From a checkpoint of a small transformer trained on Wikipedia: a variant of Muon for these matrices.
Each number is 500 + 40 x the weight over its row's rms, rounded and kept within 0 to 999. Layers, rows and columns count from 0. Numbers have three digits each. The size before them is the row's rms in percent of the matrix's.

# layer 8 MLP up, 256x96, rms 0.337, rows 102-150, columns 0-95
101:432472463507439459542494523538490508509517491502511503610453468497453585514470459511450502510523478518550517519550470515506548548529478512522463480447508570563538502515608454520541534424520506477447502572485521457562562574495533504454492498449484407540497466513575539484461519506460521511
106:489435594488446558513528508565538514511491518482472434437491498486504495481466514469431537476503520437535503566525488526484449504575561607528504551506517453434481568523476524515534535575483573497558485531485479421479517450518505517516433470545482522434532572491486460485448511482489491460
112:527452454501514494499488355494498500548507422526499495484538507505566501469477509454494532483454443493513510555519501542511445520578386582469501515576537488476545533479520408502560446480510516447462477458443544518456508499527545515496496506477491519474595503508455538493535480518518547545
102:542579514601446459517481571554551552480504517505439489443551496531554479498478448521512459486540478512522462458534519531498535452450492512474485465465467507449541505446483483458446472566557567468554510523479589541447494507497505499500504422513444459585455504495532575495507549473520438500
109:472519508503563496441489401540476486493497500531452440474563463553493465482565492579516555466543513490489502473539560476531449454468506460485472484530556516564573481498577470457538561509469523524558500543517507507524582514508581480538507451459595501527502513469529489572509423522463534515
103:497526540399481516514469526454471560460478517531495532521547482547488479499536520528445494471504555470452498483487545554521520445501496415438483368516460460496522458446517414461455488473507547541518595436519456487531533510503525471495585545526528475527506472524553463518461466518485565540
102:472520452551509511540512423457540528492502458545472482513537447547567462476456449522546549498488483519525522480504504495553497429474436538434376547533533463477558493551483547499524478447519549557476470497490494571438511528569539433498459499520506525617490525518503551552483463498494494503
097:547457499454483422534538477507506503465569565413536464523494540503514501461477511517599459490476488512450568490531529538469549514480495471541487546503477466455445507525512513450501450508521454501512490494539494473488602584522553500455500491462546486545510537512519481385429589529569513498
104:496463480445493539534487504478508492573463541470480570543508465472486481467585449556492442454489416412471492472537464492580492466462473474503479463446483581437497582490463501439453500444480499491534477508559522501476505543512428475478511413569525508515463496453531545535480467538466444515
098:552493433516477501436467533516529533592510524494483523465490479531486461518519554581450513520617469431461489473491495528481491472422526486560545514500509501476505508464487485502478556498580381517560507486583547499515502509506488508496463475466461509444492534484568502486483605511469569533
111:556524507565494510562472507437576468510420514482529557488508489475495529497459498511457554534479421482447467512509530528421450522584496516598528539478445539450466483517536555471516539418464469543513452540469403475493480514478521437541513501510493445540522505404547510501476482522508478513
116:528508488458516487487458494535506483505556482557444511488543493502418457491470506480515517591527530531504444519532462468487499565494491499474460457491514513611547432506459562429526584503502502488541474620459533614480495512504524593507514511484546544539496493456505545536469539552517503520
101:455422560492538511507560476481506505408575517478527443509467462419507481504460504535481489462540443517473592512531482456484462553594433477468544486559495506554522523455515536538583519503489539456522565507522543420521482472496487511528527513463474520522478485532408550494555526474452488478
103:491611435523527499420496391561593471481482495537496423444521536497484515480496458429456533460523460459522499487556522505492552530516547540479555474446526494448538553505529494481518449466479550536515480465519546489473521500544488537553476537552555456410487487511511537485518532443520470530
104:529423501548445502522462496542476455592556479429430522477511464501458494538532517509460558504562473449463540478525471513517478550533537528521509478594558508512503477453544501546546477511498540476451600497458541465506545512483519569477459490495498494505448453568559611532481518468520461517
084:467547549445465525554496495490480501525466482519423449481441547459497489485419491472545525456481498477586519490502468564530488511493507514513609443481516458507431505454481413515513416490526452518492451495469513515526459508513530434545497500457523481484556491478518425467471603533591531499
093:474526509440541490562469532550494517549504436474518462526517481407498511463591446441585531432523514540553443474458528558497506476470506454417588523503426499497526456499539504486463510451522482505481500517513484485504481486546568454438460527517488469558544549522434442507495490535472549449
097:484504464506483461438476493514508555493461533484526438615473508455458515525514502462475508540468492470506452469469495502504484536500608398543497501561531502474411516495449542487500524454530518504498434488447449509487493453584496527525500490457565524447518505553451554557441529465499451591
122:520465458534542507468480454510462478463493497570578498428504456429509543497457436469458524473451554532540451529510506490476472530431446455462460386470430507459441488505512513475521450519559550511537556491511443475554551473512484447525465498450512523515559543508530522439498502550478411501
090:506570490520517454524471508557490587533518484464452545491539482486399509512418455462505512586482484508458489494444446485532413583543494469508531513434515599547491564479496464456502529538505486496554464568460479466478470524475493497457455418450475508516524424529488529513488494457509500460
108:546513523547455466448512458468601518539482479470576549511454447530525464434475516543495461467516490430485514517505468490499420464520514486492527455465497404427509544448516460470523534474488429530452479469479476544564480536536485479538483515487465522419485534506566537549460487465553522403
094:464488509535543484447498470483494440419512514441508452593534532542526528460484525514554406551460580485454493502487489534486511494557476419484474520459501501444554489506477500540454513555408507537502521521482427533508489480507549449477501515457497517604514431496467556529520417535470465525
107:476512434544509538578491553513483504482501489480435431525487542495521505554533456509509462541604533547530569554461457465491462520474575480522399488456524565429469529508523559425487559475533499507540453499482583457558528549497472446495544501537507560499508483536547531517489514514516546508
100:496437546480427453448490424490446434492560488512469461527510503481525501462552485432436475475480513530463580488515448547547484423509514546509453461495456480546529482457515448523526468510573430576487468479549540505460514459481543564510523494494513478547545538455417488536532491529553553551
107:549455449588509514419547519544445490568497531535523535442512547472515440457522540522524558533449552515533514469472598500479504537512595453507498389477495514498511470498507487470464468501475527474463545468453542568519575517488565493559471521530535489480425457489471462487469521476497488543
093:462485524561570532503504489489575491448507474467515543512430512520530520538524503516494482493498472457609452466458523553510533428562587481505508442469510494580546533533529488501455546466488449540527488546520549546504458500458433545491481515486546502570412510476530451539563538487505573452
101:478479585496468512507491463494489512465503533540483480562455478547484414495424494535498512457531503520583484515488496486560474521509488421498491434515528383517477511552509525498506498512479542570504478512460519461446537553439572476615473530567511474465489427512476460536530535478463433542
085:506492463473478499487470459522455485540472445476578569508450535526479480537477538469503486466451520472508485477398502528550486581539513546475500496443527523491552482459506432523451536437580528484457498468459528459505570475458458493566503597465565455483394463516476497556518509464539536491
111:448520537472434513501462486495518538532485506512577433491446493404455533476548477470502513498479516480469481503446515447535566453476528480509524521463421460447505493450563527511525508540501481499516507525435496412483584458492469507548520487517445543467440509563557503503508449406567569561
093:530500555461462499504477461475554506561447472550559531536547525525466518503449525486542471535520418519528502526455506496513464453504479473559522495448500481514574458526460460505429467489537474507547548559528528498519495520622486546573456495521459581422512460503539470574466515422468519553
113:523438448490467438462504509480463465487471550516503555536478459490539535468472480561574565506566438477475529411542523504474456492490507487552443464507513482487523514524566545497513452517531486498565519511473534592457553472514526500421495448517550421536614519475532539452520469487497435493
109:502546435470491416405527541491525580476527511490410522509471516525463494522459504506503479485513463456532514536495440452493540475533465461528458505464548564486503511470505535503491444463537460439458544494542583475497498446550489506470512520582500497540423510543499454600508530515421563550
103:517438502546498554460486538544460535543563530482539416475483546620480458540479520557478523505535501470467496483510495545461428532548511551545485544538440508480548504499480565504491522593430517519541449526430472505501507482564494521480500532519511492453483555504459484447571534501579554465
110:435506519526556546450568538468500477537430491500528486551468469531458495478514434447431524461518513384489482488511477570503513515468520510468475471504502483415500500528538486547568553492500505567450583434504527518511514463527462497562427558508483549485474438548542520513454524514551532430
097:496504465539473516516535468526467534505535554478501495530483475547501411579485502505470547504548476482526534583514461465485542516492542528513547514575532452565484551468412475478467545506485527508422447543531551526477440548504616505514516506482558549506556523582437495454488551524565493507
099:484509566524450551571489484530567409512524491588473447494528414564519476481498553505472452478408497469461428488454556537536476526484536398528531476495532557483423469489541449504486528487535528493512408535499474564480489513502472462520494488481477513561557498484504521497480541523469530457
091:513523450519539462490449537430520560535525430482553510467508448488538511484527453466484593496494520463483464501440434490483471468509554560523502519586523551543537527479441530512485530508471463466478505458377457436449444524565512553475498444491465525443526507496505496412512499509460436488
096:525526496473548437559476534560546491464480503492469448451566566482477476438519537571512459565558499450483534446483491497467483573492460447539524551490548520488455521428558480478509494560479426530416490455572450475536535506464475563578556487498502450514512534486460510540497552481507488537
100:553518435529561492436548498480519503495512456434499501571558513500483490523517508556558537496416570541506493459460479433443550490465522492517513511507549525495546497456468504411525548471581445492495499449502516462513465527459487527463444477594503570524589496560471494517479503434491564478
099:462494483463487527484532537482489516464533464443481476483495512503553449579432487457560497530500499573533494477543597504440548516563492565579464525532458485534474482543467475543527496472497450503427525488489561502461523397444570446439474510575542501440528511464511576474504492519532476508
099:462476508489511473498464440570455546482559451487519471517499509505493599490503472519482423445508474470527509535523519522534488492511441526523453481477460509478513570503482496569490543430466488466580489558524477522499515466545609492493482441556505562515533544515513508504432452496589378462
105:503568462435569463489585562466459542546432524523488537501514518516512489490493432521494549523548485488481508435586597506544597451512491493480479478506504587540525447612478440532479512531511500529502553524544505479490525507470517505553455494550552544561517496482480516497460473516524454491
097:499406526447431485547478531543489505538477474570473497456527524392522530528507552521525477391482532492493488524537563492442491479553500537548503437428470438511502534504451511529495506472490484475474547423488532486488527549495497484495550562566518532496501481528441493527426449507476529400
106:491508543540501493443513470484462479438453535484453520409522520494490465478471537480490468531628495452538514469569478472470445453502509448494486474486447440512567527480531484463526556510483602490523525493466487452434549490498430501518530532532488470553538578441477432501575444534498466500
088:472471491463450516472531491478542505452439593497533516566445506565554449419438531488494440457461444455419506481536515487493442489519398496472488455478509483534568552527468481485528514548512531511443404523569499481470541559479523489515499469449489497448475539514483496544484493510525582503
091:448524485549479420566469519554569525545493470464483452604503518504543493422508474561525510465553463533522497469428562522453493463424522548523510586441516535518518515509521487505463450498463514470459564538428483505545423523462479490482523503443468464528465540496491510513544444490467572472
087:509536498499446471447508459454509539533408447457540522488524471484554524529536473577532485522486457530448524516549559562505520486566544492575446606521489506498534486512597531533571428475454483518517501417538499511492536514479548446479508473511448471533504501461538540503496548504499554422
102:504492486464430438476530464470533422539490547480453528505511519442490582475529548376454529485499511530530484524502566555535435458460506502465528464535474405518493530564540512438527478495468567484463519514469506533559559469501471487522468475534539523452527497519524493476483552526420414471
102:515555476518530473437541540505433517469505547506562511473475598610497490404528526463523528491555507466540517501431465485463533551557531439537452504518530517443453445504527484468468521503483489553520443501559544506519499486513500519479532539548504458512484625509438483552481474498460539543
# layer 8 MLP down (transposed), 256x96, rms 0.192, rows 102-149, columns 0-95
097:457580445545475423592529473494492448442507561527525522511460436504480542459461512498512496513510480551479498512518498435518513501524569478549469481490517488515509478474486419542503558498455535522480475468593472576526463422485485505488562535559526490596497504504484481572491484582533543561
101:520520546564501532484525500562465471525556505457433495534462477530496537437499517520464451462458466544483503599513503529587440499430496562538459557545559568524513488536529481521508554461516489509521509465444523529514518612545420419464495523548461527469455508432514497507537478524490502527
110:502437480514495590472542490544468513539532482471425499515528508442527520457512556454490411540589565535457484542456547483427540538491463469569523565512484472444445476544439511533485493486396492530477542492502480527514494530467505449531497522554492448477501524446528466425482516465527439466
096:471508501498446455455483484602465474520521475478481455533548530503501513532468457518435461492480534463511542428496556503454486464466517464503479433543513506438489535476489406501446514545452453479557449459560489533512500482516455458461500536431533546455592508536457500561513434564461449433
107:511438427524560552463538485454497493488465453480505513490530517513541518422567461463533450523417344479531475493488524516459439525462479498506547503470519483504565523503460492559515429457464453470517458525518448444463498523473513492515537499457541519552452516530494439510501497517591466449
110:507510514590557586525461510486521525468557500405494484479516514490511564492427512491548540505554481463491511444474438566504554478522519524481523387520479497516533485486472518524498473509462532395541479499534494523491544490552435459432494458565463434534512521539598512488486499511526517558
103:458550452432548534521541450523537507432485558481548476424550535581556475543553479520572553507470476476517515470440488471476464543468507497550448506461575555415551496570561501530516500459510464499449540504527487540590432475499452553510487522513530510503446529504478535541454502494509519496
093:537525495480465539465500536569522465447516499530474480519596496513539530431500486503497489495487502512459484543522524592418537496530443500518465545464455518449497514546457517382481460499539490510496426543436473555470588488511583465471480487544496448528485586551482460466530556505555518500
102:452469474463461519536454473531466492491503542513507558483496471409550528567483511521465491472531503440498502547472486529529477466498405544510493487518462508466496477488537526414481613527539565549529507435473531543482468455495547502534381563469479563414472541484447510465506502498515552525
093:455531531493454501503552498539383514540517537407470509488539474468463576492582591472612478478498511501496522556487495494509533578491534542504556504473512524482494462481512552466525485538454457498591508494505471564475545459560493512522497476515568387493532499478547482509484492496495522490
109:484519483525560552508522485530470529560515532528493449570513487446537493514480456518537425513481482460503455398505578523525571509515423471492481546524502532505572493523482550464550545540561440502493462501470532431473460461538437513560520513506478504477442493579494466533490493557430518402
113:551487517440554459494444530526514546494491454420436483520621522431498511421359516545429532461527548516514522540484465497499495575450550500513500460513572482529512457516502479483432520521515545531473514595453506527490494506483500552498503504445562507525508487493517491534512470509535479499
096:521482473525456548525494598461484480503503575491556485426508442431458436580435484471502450539547488470542508485491466530509512461506441507515556563506484518542449474437590443480569506511517499480555502462481506486520534539447485589532570523512481533487505474514447544536529464581503520495
098:488422524490518503447519513481483441409543515520505472534511458522442531508489536517525518420548526450432474474487466504431503415486482505486495481488548545510475544430534512418511494539582467493571539475492500542496482505576505545452490503472527462578533417437517522503450434552509556525
101:556474450490512456539542424489505505494509495526501548467504488514452536506503481536522530471516528548531487517452505502429501507454505402519428432483471439471508482496480556432506577527433393423488428462507462520513476505499563484522479514460505534479416538548549483523566495541458581525
089:514564521498545527515495532408474513570442496468458463554436520459507487501489529614511535503492419484485419519569523513549506530474456500450496513558476499488454543510484526620511519508547507480460432473459481513440536496494473546520459476535508493503469569559435488526524570495505549487
097:497464601539486542571484506454498485451514484500442485487473468513471489575443454523503465499516545503484420385504497436484590488558483522535530479461532495464557478479492523503458428494490566535523504515465520511482441520541507456407492547494517419460542541557528498464435499497476535534
106:570504477446507462549487531569516521509458474506468465470521579494552469551529445601476559472557477520479517510491453543484513522460492563484495442480444455518542429518486461534521498479497445494484517596537425519429496418476465507475525449545499491562550458439487547468491495516505556545
113:444533516554526415591509491539484521517491493447452478562449489453517529550520489533541500481516459486518542561539443505531503426461465528483456458553495468479509492496505507445475538435527422473493466495530487510596519560457542503533544581458538548511550555480449491418501466448513444522
095:544523490518464499516495504411518479476522507569415420538423449463501491542437553528567593481540523521566509592511487544463492490550463520519483448497529469486443535498505490525478484482488511594459559488457452446490519588547487520506463478497431510454503431515448517486516505494533516520
104:522460559474563476514520468485530514535533429581513448499453434481491519524606503537468503490492532571496395450529479509518507482534517539486465403551466437507522504533504457537496465528528539533499503493494541433496559443523495524506510435579459499510485488451511578504520528494574503574
100:499508466512492467455399516416498517469491499521525450539535517525545498547467495455491415408465524462565417519512454541534531451457492553445502446569475452461377510515530512455532516542529479486493569469449527464496499484533495557570506485489487535478492530469483479505480556472528525557
107:454452484444499507550489484478508489503535498535510452496462516520520471504535495514478528507414538470571438382524619531529508584447500549490528458469524508509486568486487477541542487457522538500565487471441544477472546553467466520522580489461492440453544536495461481464513501606492490520
106:544542504500435562455475484465431449521620527540538500467469522494515498527461544510490536429541521433477488480515442514509387524488429565451475546493498498527474560478556459521475449510439491491519454487545536524500481509439477492442494451500461486477432504574468519441497495498558451477
108:488540457551515497540501541497572483575482464509488469541502525504552390492524510531536560542550467474517503491507434550480515576513516492501527502471457472571474478555481579487491604576520499620477526489521477499526547493480505486536478547461472562518540537548498518475485502502404496546
093:419581504526520520570516522476453467522491432513514450469489490531481517378471444513503455486507536528437457520543466528470476502542437549492485418456455527445481529511514445581523490449452479452491467480523461505514582496533500492489489483441478435462485560546495450563536508461527547538
100:492530537517488512508410508424495496528500514493530503534482473531519488483472482540531447539546511442456554452569509471603474446550467500488502530558450430487442532549558489471524562563535549484515466581532488469531487393442525508457473464499478524516535460490471521605468511476454495492
095:489481530474541564501494525517499530423527525511483508510565492490470498508458516560497546494549472566517478497547460514458571509508480510493531476631509466494490513535496531457451562539447486586536481569507462552423466394526573523559431527521487489471550570501448521519476509508486506553
110:508433499496420473494521511464545504560532475541521533480471479517483503531529512533519476545458514507505535468476478537454504496483462515412488550472481392410517476476523467519518507522504497490519531429442423507466447471505600453553563564533459503481506491527480379498545446523556559498
099:524427496554530463553517530509468444494432512503479501495532456474460507525578496486520478504524515435459457544487457573534516549480422497532502569605518454445470496464516484458562547486494483513520442548533512508516490501427514541496523486543470513512445539531424443453392499514510580479
112:474556538594469485516498509558493474547517522485450509504484519551477477546449536483469553506513557519603481473544462482496468476471477544549495526491516470483484506530471558474540421432415464503423435533555521533490510498487507465418616453448469518482464498536503521565505471466532442498
103:527558527553547510492511513465510496533513455493501509483552538488412446485523487499483524530515521524446503512524555593562532491441485489521403466570480480483468499454516497520493503495539476489576483518435447527450416487523567484388508452505494492453524540418490443439500411483474504475
098:519522495487559524528466461390525468482598483493493605475514492499488511519528548454510497458475459474572508491527446504442488503500553514586513465479491559587460500543447432549445535505433474505518568520540538498422466505507454513429527547514484503500537472454487478513545459542535535487
108:487451470531483451445492518514579540484586500562560530520507426484532513550518492504517491480464527502534537541519449511437521516517451539458533479461476511484498480487417498419490465485607539478500465541529520546527555459509516491524424481535510382486497456516426584525480501502439467517
101:515662561487556502491535532524550477523524530502512560499444484509430514557397518518499455469458499489505530478519553465495498453475464447462492444503545466494494484544479460531452518498520488496492573537478515506466490529528445551541437502463538577538533541518589500459540472440496532497
097:478454480483519519535472522548457478509467491521443525470476561481466534481492531520496511495525501564453501502488533547537475529496550513520464505552556438415525549512527437486425491567501509503508527471508464563439430442470509407515451528471505562512598575539552494507467395546552531489
100:514556526500551447450512472480435516527481493519488494510474534526414548510432507533522470563524464429472557442545437372504418494412513542572454521524491498553436480490511546526459494485494498476447491520622465481472487544505501457488580497507504496493474513523508528534516505494468524495
095:547507562478512454552459541566470436492515481545418478480471594502475498491474573456554508549587489422490545562453431511554501483442538462528452461432508512544492468514480439516463500486439535419464478483476466518491460488514465483507456570471538536461486490473503490459511483464559469475
084:513568433496445491485468505523525497504489494478429514580533583494422498491428440575473507498512540472536556502474481459501496473486405511418547497502487481507479533517551458506464545527477469488540499499464524538492444544483508545485516526386579513420544568532462527522443508447501491492
097:538473498501456472480519471651517518469545491497500530508555482506473518507494453527469519469507541530485459466493502558472542429554506479450496438464507510527499469526532458511501493529589514572545507494518489542549484486557609373487536545471560520440503526503447486505477558553532482521
099:485486529430502496477479519511498523529568435518459470430519519531518500501423540458540460466566484510490580474508439426602574521496469505514457531440529476492490503526520467471480495525524542488483507553591464476446534470610489498489553571473463474512561536527561562545472478508497524520
105:498477467531497388506415510526545436438560556599486472479503447524504462444444418528504479573513497519453489493495449528393506524435507439473578441495515507483459489484505534532462507483511484498544526517461556526511524428456516476493468489516484532510501535516464475449469437458461485507
100:489477489481462477511516488468526509468401458560493485500457470501484476521463492576544448533464416489511536437506470469465536516496547562488440389561557496514445456462521463508474548428458481443511536467486581574575484467471508499523460546442551494477508497497544450504501455557507491542
105:543521569517435496479596472530521454575491473452478510451494492467447517528539542529527483512489515498512529489520488438533575476488517621527474493455559511494497517575503527531496524505525415496524545522494424534467491429518512475470490563583567504531555547549511539481511520532504564431
090:494455576498481473507508508447440516386475435533520552497562444448531570480378558482464524532484503459560471551514521505557519551525497485518438476460510484555506510475487565540506487491524508519466500497503468503534501487564549432471539485502518524470487545469497535558536410537514578488
094:447537535560488485504505466560551443536471432505518501555561482513556520531463422462497487498514473523579500572515550460453557467524461469558506539515500528495506502420532503493518457403513500509508489524494557604491478462463456510413580500498518460570504519485533525486531526550510563456
106:515475552560542500512539475520557533496522494560438475470525468551475460532517493498474498406495502542484526495509440475442543532442437539420539433485435426457439484518486431525458528524505440484476533564499491515504524464507500537577471541489489438464561517484532558470494458441525451581
104:490439452480409532488473481504530509539422522523497476494487501516507428487474546471531444504478511427550404528512584491525472463485458516495498502477549541425471559428634530479538480494507508504448537483457591505562435544558462491454495483515520525492503507512519474444516504470492533530
# layer 8 MLP gate, 256x96, rms 0.315, rows 103-150, columns 0-95
094:489548450443487488440482523414408466540500448521529436505514463490437482430504550537569505577528510525528561444441444479462598549501480527461467487472470482457433443502448519510475496496477522519499506522496486485552522558512511457475455489443507531418477543486471489490515488535532487408
109:595543511450540444436478449544524487491471519512499517527579455505480514477417482529519521593560459512533458440465470550474485491521466425488493512554512540492426518479552485497548537524567491542451492528520464514516534527490461494485554434411508503525524446469517555449546509471521489413
094:534503457475580456482491458473485458527529654489425496511477504502512473482469518545475527467530515513508500483520480565508549468513515505452514495511523457517505578528539485478442504494535509459429520502509474484457464555515582378505475523490389457464493514535463433455507479523469486437
104:491499527539505504457505444423530476397453504494530533460498487511478520509539488513438484477471498528499522473566540550531582470485445497496639471511556444467425536443524501544493493542504438494513536521520524480531486490499475431531498519496496533418545507496487391454450515486545563472
103:486541484527578534542444540527521545487540502543550417492524530454518550509402536589406455537517476474481469514563500482482560492512497526469478458485459540501484505451486512541523510475422545414495528546456525550496518534531523471546566528495542569527509479532490472469431473559549522463
101:512542498523548456521522443507532514506496486507435481501499482495483574472435544473529469525474422393489510460518460436515435478509543461501556569487493472437481516574555568474461558449506470505547494510555501469404500523531530550496498492525546501483433429519512502504521402442540494459
103:602505420434469493590491510474457531587541469521517529509562479454489485558451474500469492535525544497517527556487479478486495502532478502470421482518509529539472487466493486521486459483574467493508491557493523454529498547512484581457584446473429443547490512506458524427543443460486493417
106:529505425517515494456543520503461528537450493456490520453522513531470474478453490578433453409476443481543532526457491522579421472462567551491496435527580383552545514496520504479531568450515531498482517479486532455489500556515506530526450511487564529492426483500531508560488513498493521439
101:560441506529472549528516537507500400545480420431500494470504549518441534500558506531448488510504488482512471507497518513484532550408557484539510426405513486476512493486557546473459470537431466545435582521567451543564515562553444460502485508473532494469506491468466507534475487547540505484
103:468475510463524481472486469480403482518529445453513556492538535503579558497454470517562457465488549442522492434481521454512545519571423570452488475512479480475599527437498493435511493531544507504532490435470515465482576460518497507492435542490514478505466534522526538487601427523472524464
096:430489509528555605525501487469454442547499405550531475533566481512583534513435415556494541500475505466533500537460471471506465459513501516436517557493519474499443574497560468452526474486480489495559486543447529465503522490525455544501538482500467435518466447505494534548564456547459512444
106:494524501551504492521518467531342448474551491525497476524528516502484606494428450512517464550466399524508435509487471479517480505491442550474482511482530472549420523588501511510501529463500499511499521523456500437550505432522540487521470495476548527547551444495504401492510539478472472511
112:528537529509502551503547505540428527551530517481456513541423474558424430415467578498477455474508509449477525455532537478556509544463513486500553437479500480500477562506486471497530461463496529504467550483441495520443464505541514510514424470546461452566498478507611506496457561562501471561
096:405536477541477478480544541541539504522464502499506456524451494522556556530442473568546483458569470524496578508584458489477577481458442464432418495500523492540523508515529475448445525489508467463501594549519474472499443550490478484488495516462448526430469490526529519513466438537448462451
094:495419538470434533497455566499506560467492474437485506490521486493525521487498545495552438520474487597549468514504542519437506503580517531520483504503528502497520483520565502535469524468529434522543512503408546473550398524518597454487425544399491514521515483511476440514471540530504449485
096:452499449535528560437474489501467544576466418605468485495489523529533481498470562490488519547497498472523496551512502526503491512462470517518471545602512519478495556503502494434448501507512437529410429430473451513424518570512503513536556535521425551502473551451502545512520498515575497513
104:500524510551531570472456508474452430528509553567513552470542510453523558546462494520522401463475481558577479434476491470507547522462512497472514496459450522490485532433477465493596502476508499532524463497439467438526472490456500503468556529552434542542450455479538489435473407448505509523
100:498518551423498473440489547471512491474462520554516568545485502474535486487436431500503496479508531523526510456528504451543521454581528483563630503492445516444472562515544528448481502500490518448557482479562490456531486410436491488530533513510503592503558515538479472533525467502580472542
096:503564512470547444462536474537483550510585534489493476428536497505487474467506504494464400524494470520478475452472519556555464570491514438565480554463492562414538521452604527486528535518547416498520445500493554526526560517480471482481475518534501476466481559494552547531564509541461475531
098:544554465474484448491497499502473474506517519488490470583522560466501498562400476475537483502478509539548549511450473442503474464460458444502573498484518615494475554536503488463514479470516483533473561470509524581542415530474430591483535454493519498510558444527514495500570465511504437449
101:485464578498447535451489534505496464500476494556480470468459493422477491427461565430518462419501528548495431537512507539524448475575584525483543520441473469467481555467576480458530600488470467524515527488473437474501543547517554549561532533505545526475524490505507510503503474562556525528
102:485472534517509500520492502566493513545479514522474496520491589479439522517454526520473549485545532481433453429455513504486488498571441529479568526525550437518510522497525538512575400489477425585499531385409499454437474458499501525528496543507480495496559433559509532519482505494459500472
098:536593517626468510505549519618474481499513508524547499512472473452453508463478510485476469538593455481490479496529465510446542496501472526464552483489505548463512471439540469501446559490456451552408473481451418496532460524534535514503532478463547546504505470531464491484547504541572514526
096:488531485474529479502483473553502438553570556453534429539468506553505488480441438531510483500523472438497454496479470476476461501498456474384530495526536477493487471537565515445464553489492491480510480474567532580513479561455466520398449495471542515542514502512514438514602503533527433443
099:501529576626467547541516491506436427486501453431453555565508503476513519427437483508492426517508460469439467498431496499451530524477445515516457515496465534496495534513490439475545517478528427456554432508470454446477482437490504590490504499485489522522428510486513503475484528496570534495
107:450500496533412583485514478482515573584557493523532541488456528468525462535457470550441531460464545491446420581506467457505468474469510542460525539535524514441520496481536515444477489518467474501539480508528459486521529477550447510502503578493476559437474462587539447577491458548503530465
090:489493524503577512547524478481533513467523545560523379487509510448548520564513541543461520513531479510489488550515486500508456578568532505523578491515441454484504541521442584509522529559414544561530438473468485501511530506497533471512422535479444522537522553478548502534504448444453561513
106:549525509534509533552514418461443461589552508517424514471495422475481559462429451522517504493466449442510518484513435444561550493517487515477470492471560501465514458458518466517512422490462487466480529443477513458483503472553439506464476487518483488492458478497525428511509353529497539491
096:553468462522457470473452431468481584483426537462463486523524498455514485451484507461530479492533498513521584539483489402445498485478469454429471469488448535450501462480483525520495529578487525468552484531470469459486565454536585479424461497423504593475498508488477440543494513488528436497
102:543518446433495540521519482504460525561410440499479472559482539476459485465480562424481527489520474559499412526509550544499556505503513485500544534494586549462442509459471508529528469469514502489564518554439494525508552584489493484510473466452427407504418559500501479520520477502533554477
101:494468535477439510515498490496529546484529495519489458497588510518549549480496408504545513447511531532553468477535465452475521521468506558457559566501484559546478558563506501548522492499532425446503509541492475489457421463599525507496488508471494533480536538417440545574572462550556544490
088:471540500484540445444483452454567563513471517482476574490488495495418526512431484609461486500518517550522500462519448563546514438458494533428441490479527438460484520455493497527494472380501486504462499544483550438565508503504486500455496499467523455502550508492504511518421584547471475502
106:561486533503472504501483448492475505490527511470488483426540459468491452418513468487509439504476511478475461513407484492490436565570527554426550487490512490507485539473545500452559505575490491492461503505544534512523438442546444487533543523487570597498444489472527467522495517384498457424
103:526506463485472513514563506557471477557538500537500439501475572521485522480467497520531462489442457504487489473494424517490590503509464529457464487436503405441473486407504572469565507483543524568463536402526470514451535481489539546492488599512529478436488496512519533542512477504539520417
104:474530483570502500474454486511476471584507481491547499473516493473454544449497570585430477533446500488489493518548534541454500512561522523511521526470459508491522510517494504483525484476453451477538505455401449498467520569480586532389457553516482445525542415499473543432467511512529418474
096:568485510537444478481504481522503491547435479473534534468491454480458497559536462529455600449450476519515468482466501498581502439507481490448595557540473488519512540499523381422583484526508462572509496436512542512546424464523494515485512529508481440452518497499514520508418497483540492515
100:516581524502482539538483489513467504480551455514510495479522493498449459401518532577535441496445527545507557493531422533554523506527473535484465597483521490505505473486513475541456450546441414466442560467468559453521438472527549513444531484452570510521470545500478499478492429544476560462
096:444548491509461505502562499504520576507506524527491513474540538481436523481502526507467513532586498457520529569426504481462473483497495479465553553490436532541464489479525500541486418511589500508480463494498519560470456505475525532479534491423495437544531489374506467492577466451512531612
103:460489441548469483497467472502509577541480427563501513504519539504449487444520518511378581537518531437523527458517482462500507505524484515439472466509525473472506541437562482496502513502557466540548560515495478473525526434541464425488493424495429470430489440473494574564507458451489538497
090:494514465501461549567511532537477558498557587480502572508552457523510589457449500444498498482513456505458537537456473470485504495411514469493455455534461532520474470513519534491529595408475529465491559493461529531472505545566546557507522557535446537540435537525586489502493510494538496455
100:510598547520451455478505528494516449456485531522481529509462535507516467518436526537468474497467432566591547579513531494495512531451487461459560558478478490500529511475510516502466587546466530555481471531417495494467455441513492557467599580500420526494522522529491435456492500483529493459
100:506553480488461543559504511477543505434523506500508493459550515513410578411569515495429466476535449500553548491484580528537484447498469450463535487494505462441417589501612522527500484507489477511567493487516506458489484522481520556537530467531459541474478530503508476517423489541457560499
102:445476607513503440477528413509499473447507550424444451555569527535475533473498476536490579531458474494518540487512539475565514466466463516493522571561507496558541524499491520429545557459455493502502471424562512418521535468576556484491539445470481485478535500463463492485486506493499463471
092:526549427446590426540454425520489490482474497505453483518489480501413443517513580487475557458483501447489588476571471472500494537577467518429469484513475470546503491512472524454510503470506447464500554494500517503517557502523508472496573493504502385476420544460453520478516491450502472468
100:445559446450556498506504491399527513519514478504482517488553480507477488475464428484520462544528472583524465483404468527478582457483482512491520589477467536495425527492418523477494575445581538424479525493528508512509510465559546474505504558465493527478496574496465497505504444494464550458
091:440472523490513416537503493527480474487448498564617547485503466533542511514519447526487452462445501456388470486578476494478527501522532533518508573490501478495454523553503488390515527481483497473482511517511523453495458461515522526452509523533518378505439456544560452515494490574501509480
098:558493430451552490493588486553544452557520592480501547503462538533501472448412452516520472492479392480388487437460551512492505524472547470466511587470469519489515521523566500499549481470484486521486465556534523470460494507428503493470552523543491491503512572445473521488509527484531501494
097:533526579503464565440518460548514458506532482466472567485463563497521468426515556530525420462540542485454488467539551467497503465450555429425496547486462451473545505482520444484483555482587506508584514491503545463467489524511508489450515528503572523582527476506488579465504459482495485444